{
  "n_head": 3,
  "n_kv_head": 3,
  "activation": "tanh_gelu",
  "norm_eps": 1e-05,
  "positions": "learned",
  "init_std_o": 0.0114,
  "init_std_down": 0.0114,
  "final_lr_fraction": 0.0,
  "doc_mask": true
}
Each number is 500 + 40 x the weight over its row's rms, rounded and kept within 0 to 999. Layers, rows and columns count from 0. Numbers have three digits each. The size before them is the row's rms in percent of the matrix's.

# up: layer 5 MLP up, 128x64, rms 0.286, rows 8-107, columns 0-63
# down: layer 5 MLP down (transposed), 128x64, rms 0.274, rows 8-107, columns 0-63
up8 118:540512548525547525455486577514500528449464483539519556461460443552558510483520583538464453460512459545491434516461521485479474468457483544527514531515529512408455486532459545551501476576438466
down8 117:541498519518500527500573550498502381580524458493516494541470476455483566480446414442509539482479569504517533520460463425563517452471479542493476532542501530501528456527445446490513534516538516
up9 100:517551447433486450522517613514470454515440426534416531501492510439482481465471485494451499555439462474513477498535459489469514476512552552488458455526419501501562475470497481475492435492469547
down9 096:512495521546538537507472527436472482457498483493499459509527511485536394527408534500524557527460500592455518470517528558473494429493539576536465494461482425505465557555554500530478461482488553
up10 103:430563533569465499484539492520497493463466461499517532489445578510502455558487567477504577490500512511421501507513537422475433439526453511602456512488482470459509472562502515462496501448499455
down10 092:467524535487474556412559469515450476459452523514470491509484505498554483544539487435502508398491528513472513523523531477444485449563488494485497520531577449581560526533536511580489539468459560
up11 119:517469472433529536599484525524590477509520539443495495496551469553489394494508485473514511451477530487519475452487461442538480510528584503457518517548558430518441466466487560512446481485516489
down11 109:511514554559450456448441449558495501569484499564513538513569516449484538454477542467481494545486463532459534477515517481455480501519442543480542452503485522493533474553470456440512615494559447
up12 098:441509566487495531583520472546510504537468541545525538447544500496471498560501543584512507515508521474498498483486530440528569480595475497546503515494509534398511511558539564529516442464575499
down12 101:476466456460517489493460489495468508501478420464532558536513488512508516448504566492448503448474558520532547512505509636528522532482510514521528428570487460536467490560469536503588573465462505
up13 109:447520544516476531522476479536463526511525512545460471520496488514498471455503451510568534526375508494399494560524439503491491504536463530506487568527493479477436556520586548530467458462579497
down13 105:493525542502537450478559521508438479509513451481484543479459549492526466486585547493574484495545509513560499466477534523457524530503525375526519483509460485523568471468427610536511513535530494
up14 114:482432441485485441553521465533471476461485522500482439496405491468529487541413477505501513528511518534538450518518473488489491438475444548502527573594440527426543510520517483525435542444520503
down14 102:446471567472487454461448472464486480499468471520525529490462553546456489465455488481534480467525464515478512456489477390495489576483414502483506510582476525521564462467446582519458572467470492
up15 097:477501487462441487483509494505529483505565514445440473478481558499466452482494479476483432526461621532489427451493440540494475490549445513570519508528499540549449456422511485506481452511500588
down15 091:510557594472490566417435467490550446481479473447473473498564552478518521465566558492571495515569465495512422527491473508521531470470519561502473460486508493465523527546453508445474484529450538
up16 110:508540472487450612499524483493460448492435436520420503532503460442537496504522546525482484508506576497427444493494439531533543482549472445483519463546472547449488477441494466563501496431498530
down16 109:508419483480475489517487459525552507471531445488532473464459505484494493535503487486481627496478485479479527489476476548445493507468510575497526440547477468497426512586412597470511467526505564
up17 102:488461526442523446509537504490548486479527517471573478518496484431459433541528480528533447511502574409449500493558586457570561445537455500463525472496466483424525500510530524486484488507487428
down17 095:417494408485485474501554475493490505505499452562440521489517535501494582510468478541565457516502517585476541530456499437428502484456522486457475449538481439498506489423488459507503450547496578
up18 107:485524421559453541515496520537589491573557584471584445487514512544529491461572516446546424510535490471481519483440504490476487475469535505509539499468485435501473550489435510498447492532531506
down18 108:520437458524533430497532556604511532514500488544501514489538517472513549601533454543536503560481473553481495497509488466424577482470484467461542481570484481490488433488527493478515583542487464
up19 122:511496566489490433527529524494596455573500424497474480478496476459538528530465518426556515504519491462529482490434448541491463540535481491517456451498586490493555404502480535498521494548497425
down19 153:504495531458477499515555525550609490557511420436473495475456501510500469567477539457451477536419453571482526510409507572473493554493457552450503504523517468474553502507485498464516474548489523
up20 071:495408477463477528567489444534534479507479441512487490489474470481418500513525565493480478459420532435438468502462478453449500480553481480422486512528464443444410483494513571516457466487483495
down20 063:579513498475487472520457483539496540431535502482479555541495524511513458542556451499520483481474512509539462548466503478510459461424365517511477422500430454533449487468469479531420534526473533
up21 091:450437445492485529450560521541461596517564476495482496519495497455476451412420522418466490548438483557446476457552508546515486540521439503513488502474536505542476478553520557474481502519477500
down21 099:495442447475518571444520477525509526502497544513532540418492595440451491410483505470547488505455531517390494542515505439499489494527538530473441503497448449509490471479528440499507479553558492
up22 102:522456541532486489486487436474518498523490468464547543476505504479547481499513510377508482528495566462514485592563560558535514466474504497489515432380519502496533513509457515538586449496512525
down22 103:505462553528434513492560508469519521415545498500394480509452517530482504581403468515502538491477534507482471477473454441519507461510485533510523545530478488500573532475555476420525422487510449
up23 107:538480409592486444499557485450454504543453496538549499477444463510484539567491590516441535511510533500497550494544447531463501493438466460482532475580481487468472495496557455470482536465474541
down23 104:460524507568516420499466456553536513491490475579446474508479459477490461473461488519512432548405484460520558492501468446514506401461498486459502549446503491501405552541539501494498497451459492
up24 091:473452532511485535568571489486561482540455490489520507462552495504443488460550452448557511495474482488522461456471509422486486552521494567517522477434527469461524591514476570505474605489518448
down24 103:517571460529468479375495493482478553477561556497444479539454477516488450496541531551454495536520452541510505527522463530483499513443503497505434516480470554571476525582444461479548494508423483
up25 130:481484460521482476566516518514481524538496428501519523451472426447473573507549510549482471469508504487530541549502475436477534400525457470555481499491453497390452509413444521471529470474475473
down25 122:489517495541484501482465491546467500510436528517522523533488475488455536416574570418436483506483471500529492551528492521505444556555482509485475458409495599498519445523486528436531556455552473
up26 102:463471510472494542523503441516477497555460480532503478532479470364549569482463475558471509486538565527472485501469452506509490456526542500546550447486459544409463495490444497490522480410489451
down26 086:494568482480500461467539428483509418536515490551520483527509453509559568486480477556430535473525479502453502558529478482475450457473515548497555489471504516452578480504501573478477485441392452
up27 105:544533475484514478438532520574501518468461517495485492447497490473523590580450498534553559570534482479506490492553520513543510496467477429446468509431491482547505493493413470490562421527488568
down27 102:464497571491483537532421524464497433522554498489555563564459506542491540464460461551583482481563497486440539489460537448506489564513497458539460464549476415510497504446492468484493527436540496
up28 096:515486522477521485495492500503474443516487561458436495539473448457531421433466515522525496558568491527487433476443544458569491529586507456491488514485545511434459507477588531542454430477533527
down28 093:465431449505505517538510481418474530483505482521550440525503497491492582465518467554518465526426493590494513586474436525496453484501529557525514436463452448472502462556482499495519419502561497
up29 107:436560527527457493491459465544497556546539485474592457449487496528517481509555497496461486475459533528468530469524491461532545454521481534523546545464452547456479485492357503450472471479542553
down29 092:537498461503513519508479449441523486452486540479413486581565516484448477533478515517569495509500565533505459537434467536488499493451486457488411522508521434486467500428617481555505534497502512
up30 060:509477494498518518536524564477499496570449510489458469537490565507550513552480514478524579453444543488387512513511492527490563457465518441532477483535447513450477583459486490584461496507472426
down30 061:531473534547483480509505548457549546469482498489466517483507505523374419431510487498452487537470488514526489439522542537495527537495500499490500581474563467573554487515472504496503553431436410
up31 089:496366554499465497457535489489528467549518477619467465434522475507532513502468536440478528485460552513490443456528510563460451473551440502478470524440504472490501521497472546499492485440536482
down31 106:507503523454465475529511491426429586475429537508512459449425442478445496523498473524493493468497525557580495478506500495531495556521527458468419480474539601487520552490471535488543435539496482
up32 111:458527478485460469478439412555483485523451507484497459499482486508547475485515499493448458497482544460413430489557443474471567465548473482425520480438468484519438540505413528497456461512502431
down32 117:490530499519495451515452471475462465521448546505421511500558509525615518496486553479491575457473423504473457500528445415453605532526526496472508550546488517496474489564479488539491469501539520
up33 095:514495503492525423433510536522532488535510458437436466555483540459488479512507477511558482469472529550597550490478483526467486469532483499496514479461529549542510514461441335509478487509534489
down33 081:491445528477490518528516463446485428527512464494567564520482537443485517387497538483464422491639497490532487472483516529477468516499479540507553439530477468480545563538519508474548472506486517
up34 109:530438478540523498486515512449468533493451524536499442471532499480467565491494479509428488545508583441491512468430509516551454495488448410463507394531508495536515495429531488534544465537576474
down34 104:516498479488481509435486475520500535460506507538564466515463497518441573485515534507458499585480524474475516508527534502498462436490461464351512580486469510557555487488536532458524533517558575
up35 100:506532532504474510506501445519500522542455479508542483496515555510550522550538431452500484515547520437427541522479528498502598483582484563471514550433434491555509524484394547550503494469534472
down35 099:514485460536504530447520514451563483494609519547502516491514511482491484464451586553493523407487484568509425407484475463519437532481522483523522468569536487488527514511578504498508526562467495
up36 097:433528452532508483462491499531469526522435494484508433539429526440608550482521550472544564512537495550535457511522444536483494522534558627484525496508487527474515472525451464546497500501535503
down36 096:542506497510476456512514453469453480426472537506503489456553512492516415454522486475577465549508528453441518485473463454495524519488451484508499412489561478497529446424462534448476456476513385
up37 112:522459441539486527518464459486551463487523576519571493544476537450507567562519531565506457511527593494497488465455512549485475468521482526525564521485539557424469515522530528500432470455575463
down37 109:505483406483501468538519562539451530484410512534520533509497470494519479448510486486427520459537521603511450542530502533476497498508495482518490468502451501591454425529461539496603538528469481
up38 091:549523488485529475500491491605529554536475455451490532522488495498423481467505508511560456501466531478516523433509530515547555521469564542441526407582486444562532451541464505467500546552470499
down38 087:468469511507457461530507448490468514565474512562471466534538514462477501533483536531418580450465526571520466531519484497433466516588482559553569466526427578497497558516523521538509477484489541
up39 095:499529507550488537492470483544574497512472486514497546454483475582554494493490486456486505499519499487501401492493450471480476525495518540446497489515554542427494475544544551580415449491502374
down39 126:484472482439454461498553552524551486552439423542459455501460521445536489489508463527525459631428530497494529501535498506501488455550497487467539513431458508549546516473473522509475576537489459
up40 104:478509503504509522534532456514526493545504556445592468430419526443500486554469516532557564543571515493417562472526531462520594521556488546578492499532509528466500505477475538487498473504488476
down40 108:483498488549535505575530533532441562509506506531520511494474406456428560468534519469559486495434563472510521459519580526522433498499498414495472463473459476479482488481551491442580555491516488
up41 087:520546523478491544521485563551495593516529509485470472452511526511505434488513516511503523529460428529495517546530489457468479531476507506465450573571558535444452544471518476630497419502495532
down41 087:512462514490539487482483399491556495488506435491545520499502513472485541511493510502452481444532475405520480457535541499536411461474571556502480443540524546450534488526521426429524440539497562
up42 106:539440538518505527516584512488519469564460557498560467452500486514525513440402542484489444461489473490573570589515520432511466528497525492550525496509455514462553525487451436524468482482504547
down42 100:470543482385546494512488465470534514549469506549534524448408522550469523509474468506489527475486488517461558465498478450500579571507531441444521519451527444444584522494474496535502472532560486
up43 086:492536454497507483487523478539521541487503449457476428524470523426537491490378481462483530561493478533526419492442493612446462513508450515466467553475493506526511508479440468559463489559516502
down43 087:502510517511601565595515465505476478507555532531504507491504510477575463485384471511486520521434484448548468465516492454443447528525484529524497540478504415528481513441485513483489480494531411
up44 103:439584415518485543465497558518525545504469540483421451493432466468613494452451493542474460542490470486475508508537501586488469505502531568515518486490506515532478489560516476540465459516542461
down44 103:523615438515463542514497467509428475526478459465509423519462481499450508509443556442525473520539456551517563466451439483456460504497506533537456543495557501502475529407489512492482511476575511
up45 091:442583575496510488484458514544496555501378486457436583466461541527520527483538491481553497512484517491538552450506491430539495498518548495509520494456503565430525465472464505552499489438511469
down45 103:448466453465533509446464466510495449489502535564564470541508477473536514493535527527450493559495551434435529482556508514433468384533507570502519539449534482485490472505527471545462464469581520
up46 093:603513478492491462494489495553519469480491504473453466519442478440517521518519484484445542491526444508494453563511459490539432524563484556521519456571433467481525541585451548428487528521424495
down46 095:475550515443569513459489415476479478503520572515479525523511545505476449490523553519522463491526499533504485486570473505400490506433494476524576438557515541449412469458510520479519519466585502
up47 104:473508461488528461429523505535452574500535528477529515511463592466470462518546487456459522584544526459517512478512569571555495491435489473388504494498483553498455516519436451495512462450495491
down47 113:446482426535516456566559461535451540472526534483489472496522537536533400522522456463449496534539487434554474439557540491494478480500524453455513481505501552525420553545537470508562486453460494
up48 071:467486566526446531418469507484529491486532536478476518497491491532461536557502446485503402510429509512513454512471514597489480464488473562449536481469479452537494482479454529512445384542554517
down48 080:470516537486476558501472486474532517523479446553509510468459548501502539457566498496470487527473439526473570394478529436477516491528578548500521502564521438514533491553542413477507585488450530
up49 098:511518548570471527482552499491523487498423562493510476455505455455508555526480558548477539514524522496468485538454488452439474447463400443475495418531468529432550500524552538554515510515546443
down49 110:564472542462534586475512483455536480505463530400473509459439517511520492445505552487502506491546537438495520466484515511528514476453506381416572470487479488480549494474512530563454459499541515
up50 112:519543501525422487517548531484513428547455525573507497519445499517532565483443515541513507436498536544494525502537519497541464380492513529432494458499445497502421510469472419509453490437505527
down50 113:538583485424524561503501494555526511511514542499531514563491568499464523425492509475532510497395488468470561511471524499481519521540479540486458431535578460471576460521519519540457514447519440
up51 097:597498477490527493490529457536509547527495487505455493482428469559506561535426519531434544564500504532516486563494510522507501579535504428525537568368507509513505487514463521511489477550472524
down51 098:454478517455444517493518482532465521420544486507419496508538471505479436488526473572530512528420494483471478447525513471470482524555569596427489541508482553471503477490470400474456536459490487
up52 105:478452442472463463474508481511492540507483491476445447506457595537496456447578452428521495532483485464512469513497493554450528424449507485484520495482550461520483499530552459591472575573473466
down52 100:567521563554514514541445454509519507569506491487519533435491480557480497496535490544519479450483535509492560435550532469482415524519484611463493458514497525510466562508462527539499525514554401
up53 087:527476538502463449495558485475596456513551482476458516528430549492532468491527560494497499503562604502483496507481502487539448550473449448539506489510551573501524468451433517491508539492415436
down53 098:431464516516550484457461576474558498511498548465482543517505505492526483517519549460452414505542458547530510513533528511534389469504404503543550479477560514486494488536555401510469525503488515
up54 104:525462438487421491471509580479460540564543482493502471454432501517505518586430546486448440586490434584527468567444480504471448495499515509527490484502536534504483505515492474495499535461552527
down54 098:484451533527498523484543572538508520516488500452522528477534520556557485546503442449428423511498467546526462437448516457510564458541496437535527497459520552496525482548484525414537475412492452
up55 080:549483423481496458460517450523510498494488460496434496539493420492466566516436510494496359520492560430506519491491494545495541543530465498565473470482487489447425519462466536494521511515522430
down55 078:533462466484533529514492535502468522468485525498446494412576458474450552480471525472519501467507477458556450548499471493466467514544511525588494519501474552419457451394564520471534538570474506
up56 091:524424523563596551528498488492484526585482533461478510472566496496506510546487507512517529439536469465476551555519544488578464499533465539554531493554443585425485548472462464501489468508534492
down56 092:560539471446500450482487501460479465497522409513502500514500466516512516487474541540478495420483553528477419479560516596472521485399580508511453538485444471464461486496537482507519462466535574
up57 099:483510473506545527482496522531431496598471536510489507449470517593538567518457541440558586479434462517491461534501448540441504442507503419503513492507416488485472532482463541490496505505446495
down57 091:475532479529443431527498474459518506501495484488519515512528468449486527492453494418441428472511573553521472440488520490566569519482507562422492488489536564519549507461541483529531480511511623
up58 108:492533505537504547486533495486521493523559511520552513459480375481481514593501475582481501555495575503485543497537525435539538495555463483509511474556483491448520487442455547480485510417490425
down58 106:435443474461478550514435513492500505530479522505512597542524594461476546476474530526563516510584543488446515471515483534507544481516477498598573458480429539474502468537487541531491506502539546
up59 104:551516445484504517508497439534548489587469515517526471415521559552483537535517486535514518547488531528482470477529495463568558552558474495488559599518471449447508545518472505512446531549563552
down59 094:476517497536524527460509504467452454428576556464478604588452407470559490482463462486449485479537492528482487522495547557527527481520536477488460489533536459533517466465465444473557446523519526
up60 104:529484498483456493471465502474587449521503551535434538527544473408516452475476501483497385526475508459481519554474475491448443516489462503486414484502476479437535462532485524556539443511472429
down60 097:520487468534517496573434528463469509528459526463507502532520541573498516518564532527456467484443486490478487420429561580489480413435492466545466454515523510460502478488529478532558561567457523
up61 098:519472492594484475498497457512477523493517446469553550450523530380420515524489505504493562529498566448509535539482470477507531421553531471572524503462488527467498462427523430496472498458533501
down61 096:503486465533513456478473514503450529582552376559564583513506443548518557511547485452490419517472498483468567490551507540533462498503494511544505523448517537466484500470420494497507495467487546
up62 056:439542458462471448470515491456531486468462519466439513471498427453520519518396546510479497521484511488402425492585457517466503505504498447490521506469472474444479493466462463437455467444431507
down62 069:567533467517485448465501514546460544510488446529509531472471564477480528611471541418501531540452493493539505507449497519549469501504408531478494565467456537564503459518527417513548485538471540
up63 095:517451450487437444475533500475437499491574501475470475390468571481462506461443499435512541470486496458528487505501570542494499569494510501463454455514499487559497499464456555493422435458458515
down63 097:513491480483502510507502496489406531415561550520467512532504529555414550558516481467550440448525457504556515473458495476440542443531457474470412520504530507549496501480449531524444501525521426
up64 093:555528539556466435490483429573479477546478531505471562483540487498388520481486495467512515549545455488578482505444493496427453570474468507513501509434516504547524464555505549530508490520572494
down64 099:513485484512531522504502516502549521517551540498515460549580545445498487508450408541521518414498554501449553464475525447498573455464502434518462557536471469505440546499525436428459445486480515
up65 075:497482482520443502519580495536478425580568545510499494509420461484526473477505526501523558393427485542494489504586457490562486503551500506527494485567503462479440550538466493503501483451468531
down65 076:509507540533434489495456493531545470526489501505504547511503496569538538536596516496508465424520560529506505505450542458560463515532517379426499492493493476463506445484469579501515469425552525
up66 110:517415502565474496508471478606540487534511525462528518497496465494500524533424535468552469500545376567469487546448545534520507530524452550520431467522503443493509527470463453490484463487512538
down66 102:443452569521397509478533481493536522492465502507531491511508446504466514473499483575462481516549527538464517455510526392468514503529580596442487439457484486532482480461517529429473507508552474
up67 097:506581449458560501525481485578523542544476463485404502551477510496488451472477523525484504532508541526486483469520516522546489509457445537540391526518495519476537438512479492505588404452476480
down67 089:511502456433523549543436478468538504588548535540509470492497566511498480490560484453496511519489494580545482478502532533493564494524508465481443482580549400476557486435514503528571452531501526
up68 093:502512497508497550489546479526495529562489488502483454497462541547459538576472554583441566548490474476478450450464458442573550436517493471450510527509563471485489458458537530513456442447571494
down68 094:546529523497521390486510487505534524518518482465585481464526453467560573478467454546579505532527582548452441466540542471473437428451484478479440464475495509503506468474521462486515548516523509
up69 088:413491514495515571540535498595549546528468444532552552444495522474513542567515486575507546450494499471433520478535471511538500488548509509494530567544530548455451448489482481530461449508560509
down69 088:632511432535509525519544515494470507501570476484525507531516492543427531527461467477485477544515570490522527467546447494522476541515521486497412494552449494519429533424555559485559521516490505
up70 102:462614447521503464490472541546455559535504486491520549468518490420503492449558449515480535521492457428562487447559471515515552476428492448486485524487582485490495526507453507583465505503511482
down70 109:477464455481519456551433560507505471538491417499519528524498460549463467493543623452469518517503520395476442553435462492486539457470474563540533488467521453497509531546523518482496496546472485
up71 092:541484507474474518480507545494470428542476527499411473483493407464501579562544535525511457511439555501420571455459495451488478438501494511515436455561508489480543496454516540495520540441491536
down71 092:543430555474489534507546541514549491502517493479537457507408572429480427468469461484560515547511424532545492450510461491484564527532499474425446571470486516542511525508485474543475537535497448
up72 099:474472559556516452537452552521504505527450520453523427452492482537497509488535505494508532431493368535495497498537494440526464512424496514535520476534488465463443469524484533466418523592494522
down72 101:487388531517485586480490518533551496492475494550444408513448476510463479501517478557467534496547464426502497542423564512450501513447492521593489480524460479456424510491509518517488477458499516
up73 121:530472472478521525504527536506496571460495471525475496524474451472490459499581482514510477480489597429585540519558445463504590496588535462436511474508541475504418501525479497529485462431500477
down73 115:532485509565536540492568534391484545429540528460573523488463549532456519503495520486565493484522456480538485516426539463557493550537444446458489478493503486457504443519576517541490487438478499
up74 081:505517493469549543537509482445422475474436496471468513473467570492432535448502485459540501554408528545463510483486509488532494450487530511538484515444454359497472466518461522442510550518478517
down74 082:409442471576556529518401463508577539488504525496540540543553514502531539523511536505483456484447489419529494476565530517485520506544523486481479551508562523500531519481561464501467411538519498
up75 089:468494484480518505522523498580443577512450546421510510475510513557509477436532482469493502506427502463484448473541444486516570495575485490514579495495468456492434525453451568529426475555531498
down75 104:463495546516542570540552495504447505505446477491479500463446495466594491517544524490449432484535457518521524597475488491473490512462467471495489457508507612519571475493473529415512450522475439
up76 071:546444464502428459525538531487536451525570514590506475488511499465474504494435537496495515493486521511437519526476467458470445551491520431436502449515449449532468530510440447475451425457434457
down76 059:469467500484449465529463460511438506503574574559536467527542508434558493475553497485473542435494530403511520536471501460542488481480530537453521439473456475523488485508514433459514471574576545
up77 083:541551423488478571569493593503494521492456525529474483480484499469508520531525506511491455422518444508457497553494483560450519557540430524552433484514503552540450498454470514562513437430486494
down77 080:431441528501541492463504408498506470499569486544532495536487548540445577456512493466518463488460533573550502451556469474449572532559531507508556478470520524516494544441517482499514548479561437
up78 105:474455465539553451540525531503501566591537457543582442527450509486504520478476514560546489527480549525510544549471506479539537537518480472633436510472539507519497476520459509432526481487499468
down78 092:455467498519495483497578441487548476477596548517534520475485470462526482508548463550468553526472529475533431428477480513451535510560594457482514502544455494479526538442520537476565569467483543
up79 108:502507463483502431506516466462512491535527458551519469506507517496488510530488427507507515517496553430489478489501558499494441522509459442470556519485551410498547533507481546484454498617541368
down79 102:517490521424559513475498493524412427475472469557530543460473453490531577446549497449565501493488486481465538462560513465510488517514524425547468467467552503530540495492475563544535465410479527
up80 093:426452558503416462533484507494522461498504504452488542507533435474456487435541483509496482515568552523532530417521460521549483517514511509475577465503440527546538480460474499445481531481483382
down80 095:489431492512525427452536407551465453527535523462473527485548514525553532520469499532509520492469475586457492494518490477515448507458595470510473589489557469482497532454490424474481485536507578
up81 119:509496542529493400463429471523466562476468529483476540459473514502472458448556558502443481551567483577526448557586519485520486510441503486443495477414455453497512548484478507494475526536507478
down81 112:463517472479491486505516436492550525526496501528501507499508499511444422526457552605494503492504563528453438431488496480586560523554451447470483580510529437518475512427506477501486573535537471
up82 103:539514497450466449534490551441489437502474503479476429547479488506618483538429490455479513564562456539497480486480481523512446450495547553452450566534481535456502448494524456523478491449506558
down82 084:525439477568491454430510501478382500499437552455495505485483524496511511457497519469465526541521423511563492606468495502503437564473437449530476454531540557498537507521443475501485500516485524
up83 084:509559500520513496515512472507534570497487446548471470489503493518506499545512480483502505482455580504351427470446436505505590469476408512466535471487482426476500520474478520491551470529488464
down83 091:536544404534465511504581535513515514557530507544468445498535391509560466488468494527536505536538520459526484514454508489509468529551559517537533538538489566496507540445470509438398471486520502
up84 111:514498472493553575553477500493529548532463412522471484454457589558492576497471568472501549459444462464474487543491495492454457515505481579488540516557518475472447478523477507445419545503505525
down84 104:522520431519504485489458451556444471421488447433482478531553478504472484535502491465462495610571476528462529539478508543538437512578458560557501497499459481577508528526505482464445542491509497
up85 114:530560454581513622490471524542521517514502564424540443458493458520490496503521525512565579493500431528486512527434429500533498459514468503520544479516497532530517533495450482461448445462528518
down85 116:475581402531531546485467517457525498519476529474541493478524447501515523525537428466568458507482456491437493466396503546471547499510443429491476474466543462508531422554526509494525492508566519
up86 112:489551509574460515465615494500473486532482479493481440441475440511520490493481574510517485503528484566447491480515464508592468491421523549480534468567436549458526496451537472504563491538534506
down86 105:519484522421414534446528547493487484448449535538472475533484557497446458502444559464470509519469401576490493485520464484474520526476502497458493582440486511552524528511468462495522493512408555
up87 093:479499527512425498484523558575568537448542519526495479515440429498481453501442513542498453506430469531530419397560483506541480512533490510491466490463548488562463466514504527438495475431497519
down87 092:540502541474511505561456602470497514486470561452503484483516509512487481564427527460593507509445449567570477489504508518531535457480457511516463482529477615457516474485436448520502500454483493
up88 078:511493540450464393528489490464546498585469480480447470559421593485506521463517497507528517477534519512503428503472448517448444496455506473524504493432559576482537515495464478522436470535469480
down88 072:533536550424447487468461447473519477457492521511542562508472540497488455484593488502581479538551490493491548531479498457580491481457528443532478463491508507562473581448586525484471472478521447
up89 103:478487502484499539565526488594499528520473537439497518489479566584451491469505547442508528511501475481483432494562504464541491456549491601487580525523505474542438490442519486535476541521558559
down89 111:456514567507515483465486486524557480543423509506445496426498534467452444547485521601422497588502526522519535531502491523522510459520506475501510442475432461515585501543559546496455494476545474
up90 088:514516429506459462462515436484598430512531491520530460511475519450471496496395518504477526539514528537523485495537483525541479539465454508529508489452623503484538502455541456514446469508559432
down90 094:499548466521529510553510530510499502372532531502545452552533439484516496538481390464562472485517550525479503531458474445483561508503483490515446571522496464521452546492463438495519487505503586
up91 094:481522488490514479510495574476456554481498463499517461541558455484502565543501451458518559408449578454410477460492463530493544439455481447431500463474494438473454507487529523540480449517507452
down91 095:466504564485488452509501469428505497557566541464485439467449520480502417479524505532443479541510495523494459491555474474500531430466515537523512550520433544467521504464470406446455490501459600
up92 095:546459574534543495525551499433497491544439485500524449451447467468502506534438527599402513535517490499587463579455497498506486479472503443436533479522495495535534533450515458501492504457529515
down92 104:496478530539502491538537446484487492486509485513516458438547475511578524464501484542520569530516471525468521569461531583539554549535492449468503414556525474483513490633517471481452512536522555
up93 091:496513474490465465447509585491555472548539550531495511518518494477484515492449539563505535449456475465457495517509526518522481453552357503545478528499538549560430419534508542458477478498494550
down93 083:541557526494501498484494447441441496465477485451430573525546538489463503458515543506463511478443427512473465517535457426505519431492532532502526566459569509483442464405512516481477577513506529
up94 124:483461587441538516511533523552470491491458486453483508479541479510486486506557466523534459476365502452545506443509467490516570484564574522436481493477508515504486543516440582543467489516511451
down94 113:477529432552490499438503433528445500481477476530455568481483531547467463573517457479497460570575500505497534558510485480456562490502445437551518558518468481533512415530513533550517565489480458
up95 111:528533543503484492556521516496495508503529552484472505559514528532439462528465549563511572552470458474515453523578499497538395548499502543518455544457505549512500532566485551411426534485540480
down95 110:499510484574496548531512515441516478493539452429472499506489548472521514608463524439440519430481525479476472458478473564490525548557497585543470577548483522487471472474536435459499463518471538
up96 106:474448506454501441487462495511544488516512481577500492474479494428454471542526528528506547601487557402391529475484560478480527589527488479531500454481496461444525515512492573500485515482477485
down96 113:482548524622523547517526490510435509513423550463477462518492499557506520496477461413443481484466456423574464496502440487517448500487528579547537463489480471507480470463502520564472514497456519
up97 098:528544478502525520469503599477502583482459435517497503549505515510481457543484508451513542423496536485468603535468459480465509471518497478467450483589498506500522556427521438544505440492456444
down97 096:516499493551523408489527441563494497509499555455481492470506475444526462508517522554392394503444462557491439490570541473475582475493443509547513496463533514531495550467520471481500483490482527
up98 084:488462545524554474442520477424441514567497484484519505538523610520475481578523540490485544481496513477471507522498475517527520431501507476490531529471495526413502538493519520563440401565503434
down98 093:493502472503547495552431464534520528452528464512499553522521474429448508483514469511478454458479538514522502466576537486508577555526490509498457524537538452587476504512439508350462510526511483
up99 105:542556431530424524425470493503448492468475513483454516518464526540520533445444590472460482521511486515532478478434478534491460566457547482553521448502463592434508529483443537527475483451497506
down99 100:492522556486559463575517472484527472502587506585484484490508470493527513539485498551519496537452557540388465444455503436549497531517555518438524493533427449476542536431505514488516538489477495
up100 094:509502497479467487496600523470509443475445517530443544586530453428548439541520490520470487546482508434465488541486438519421521515549505484432463473496533549485533503436497550543460489513565474
down100 094:474468476464537552509575415499483519463537480480526483440467475527421509465509456525504510484482457512489523453539488454502530490409484435520518473499513422514427483497390496441497580518460495
up101 112:466503500495503484491503461564482517502464556523477485481443467487581495468515511471460521454438507476513466530568416509510511475569510480403593495499462538484464522521391556512465434525469466
down101 117:519501491455473513474507474512511512473498593477415544494498506497584536443513557424467514468481472463595427511532448489475513514590552485497540469458498541474466550537479545500440447490515536
up102 073:474510431566499476572482468483471433486445440417518441454426417486518508520492505418430493484495499507519468484490499501535459412492472543477528492558454495471472452507494501515509470455573512
down102 071:490402481464502566567493515490499451455471483536574512429493467470481519534536475502499542461448494529536515532533537534530436511496393585501466537518409501530472453448520523480494525527523470
up103 095:548497519436517532539483640527486549478525493474505476546573465509544497470552526474531466489485551535473507502526580514513572486542561551483516516482525482512483490532446556507429575489503448
down103 090:455514544487515452539507451493548480456546435534523471548538446524468483490546478544525480563483571553457545512501555467589446444506497492501473456516519536545489551539549472422545509443524560
up104 071:538471442479429507506483511504563484509428447461447434464523517546499465486459527430497547554478530509432416470500461514495469498543502497547494520477513503513440428442522407473456502529509568
down104 072:490470458436499521454452515457527452531424517490435465437529530567558480471490489462432460539535457497505452527492501443561478558469483535589476504450478534496536437504553471486500559520558504
up105 095:551505473515529434505495570541561570516502443450519499542506522496596567493469547428489493431532488509533505505497519572522445560498509548466512412513542532531507465495434558515461474484527497
down105 111:457488498468533441484513545495489550498485527445479457475479514466521469531456551465515512520466435406505514559468408564481466581501475506483499495490497587521537538490466488558419458548505428
up106 104:484475505429508420524486453519485495571497538474544519474501503499503539479500489507522565449475611467445485489536531472437507453483493522499463487439501491457516472498382559440450454566504470
down106 107:467484467468446575463553474516511556482437516464503564483555510481492544467460517491563434523541500533462485555471510473467538540464465534482507484503598517458512485437556464585542525529576506
up107 098:582576538501536483514468525526537583502468489516456568497477484535529476541569459494509499502436478481471498530526513533482469453506443512391473533435545466549485464556436551467509432499474495
down107 098:466367520475484434544481496465469513584511534496473469503476532594490455515543536506478504461445454503468570458500480468519505499539493534525521547590513496528488509471520508402510501491521440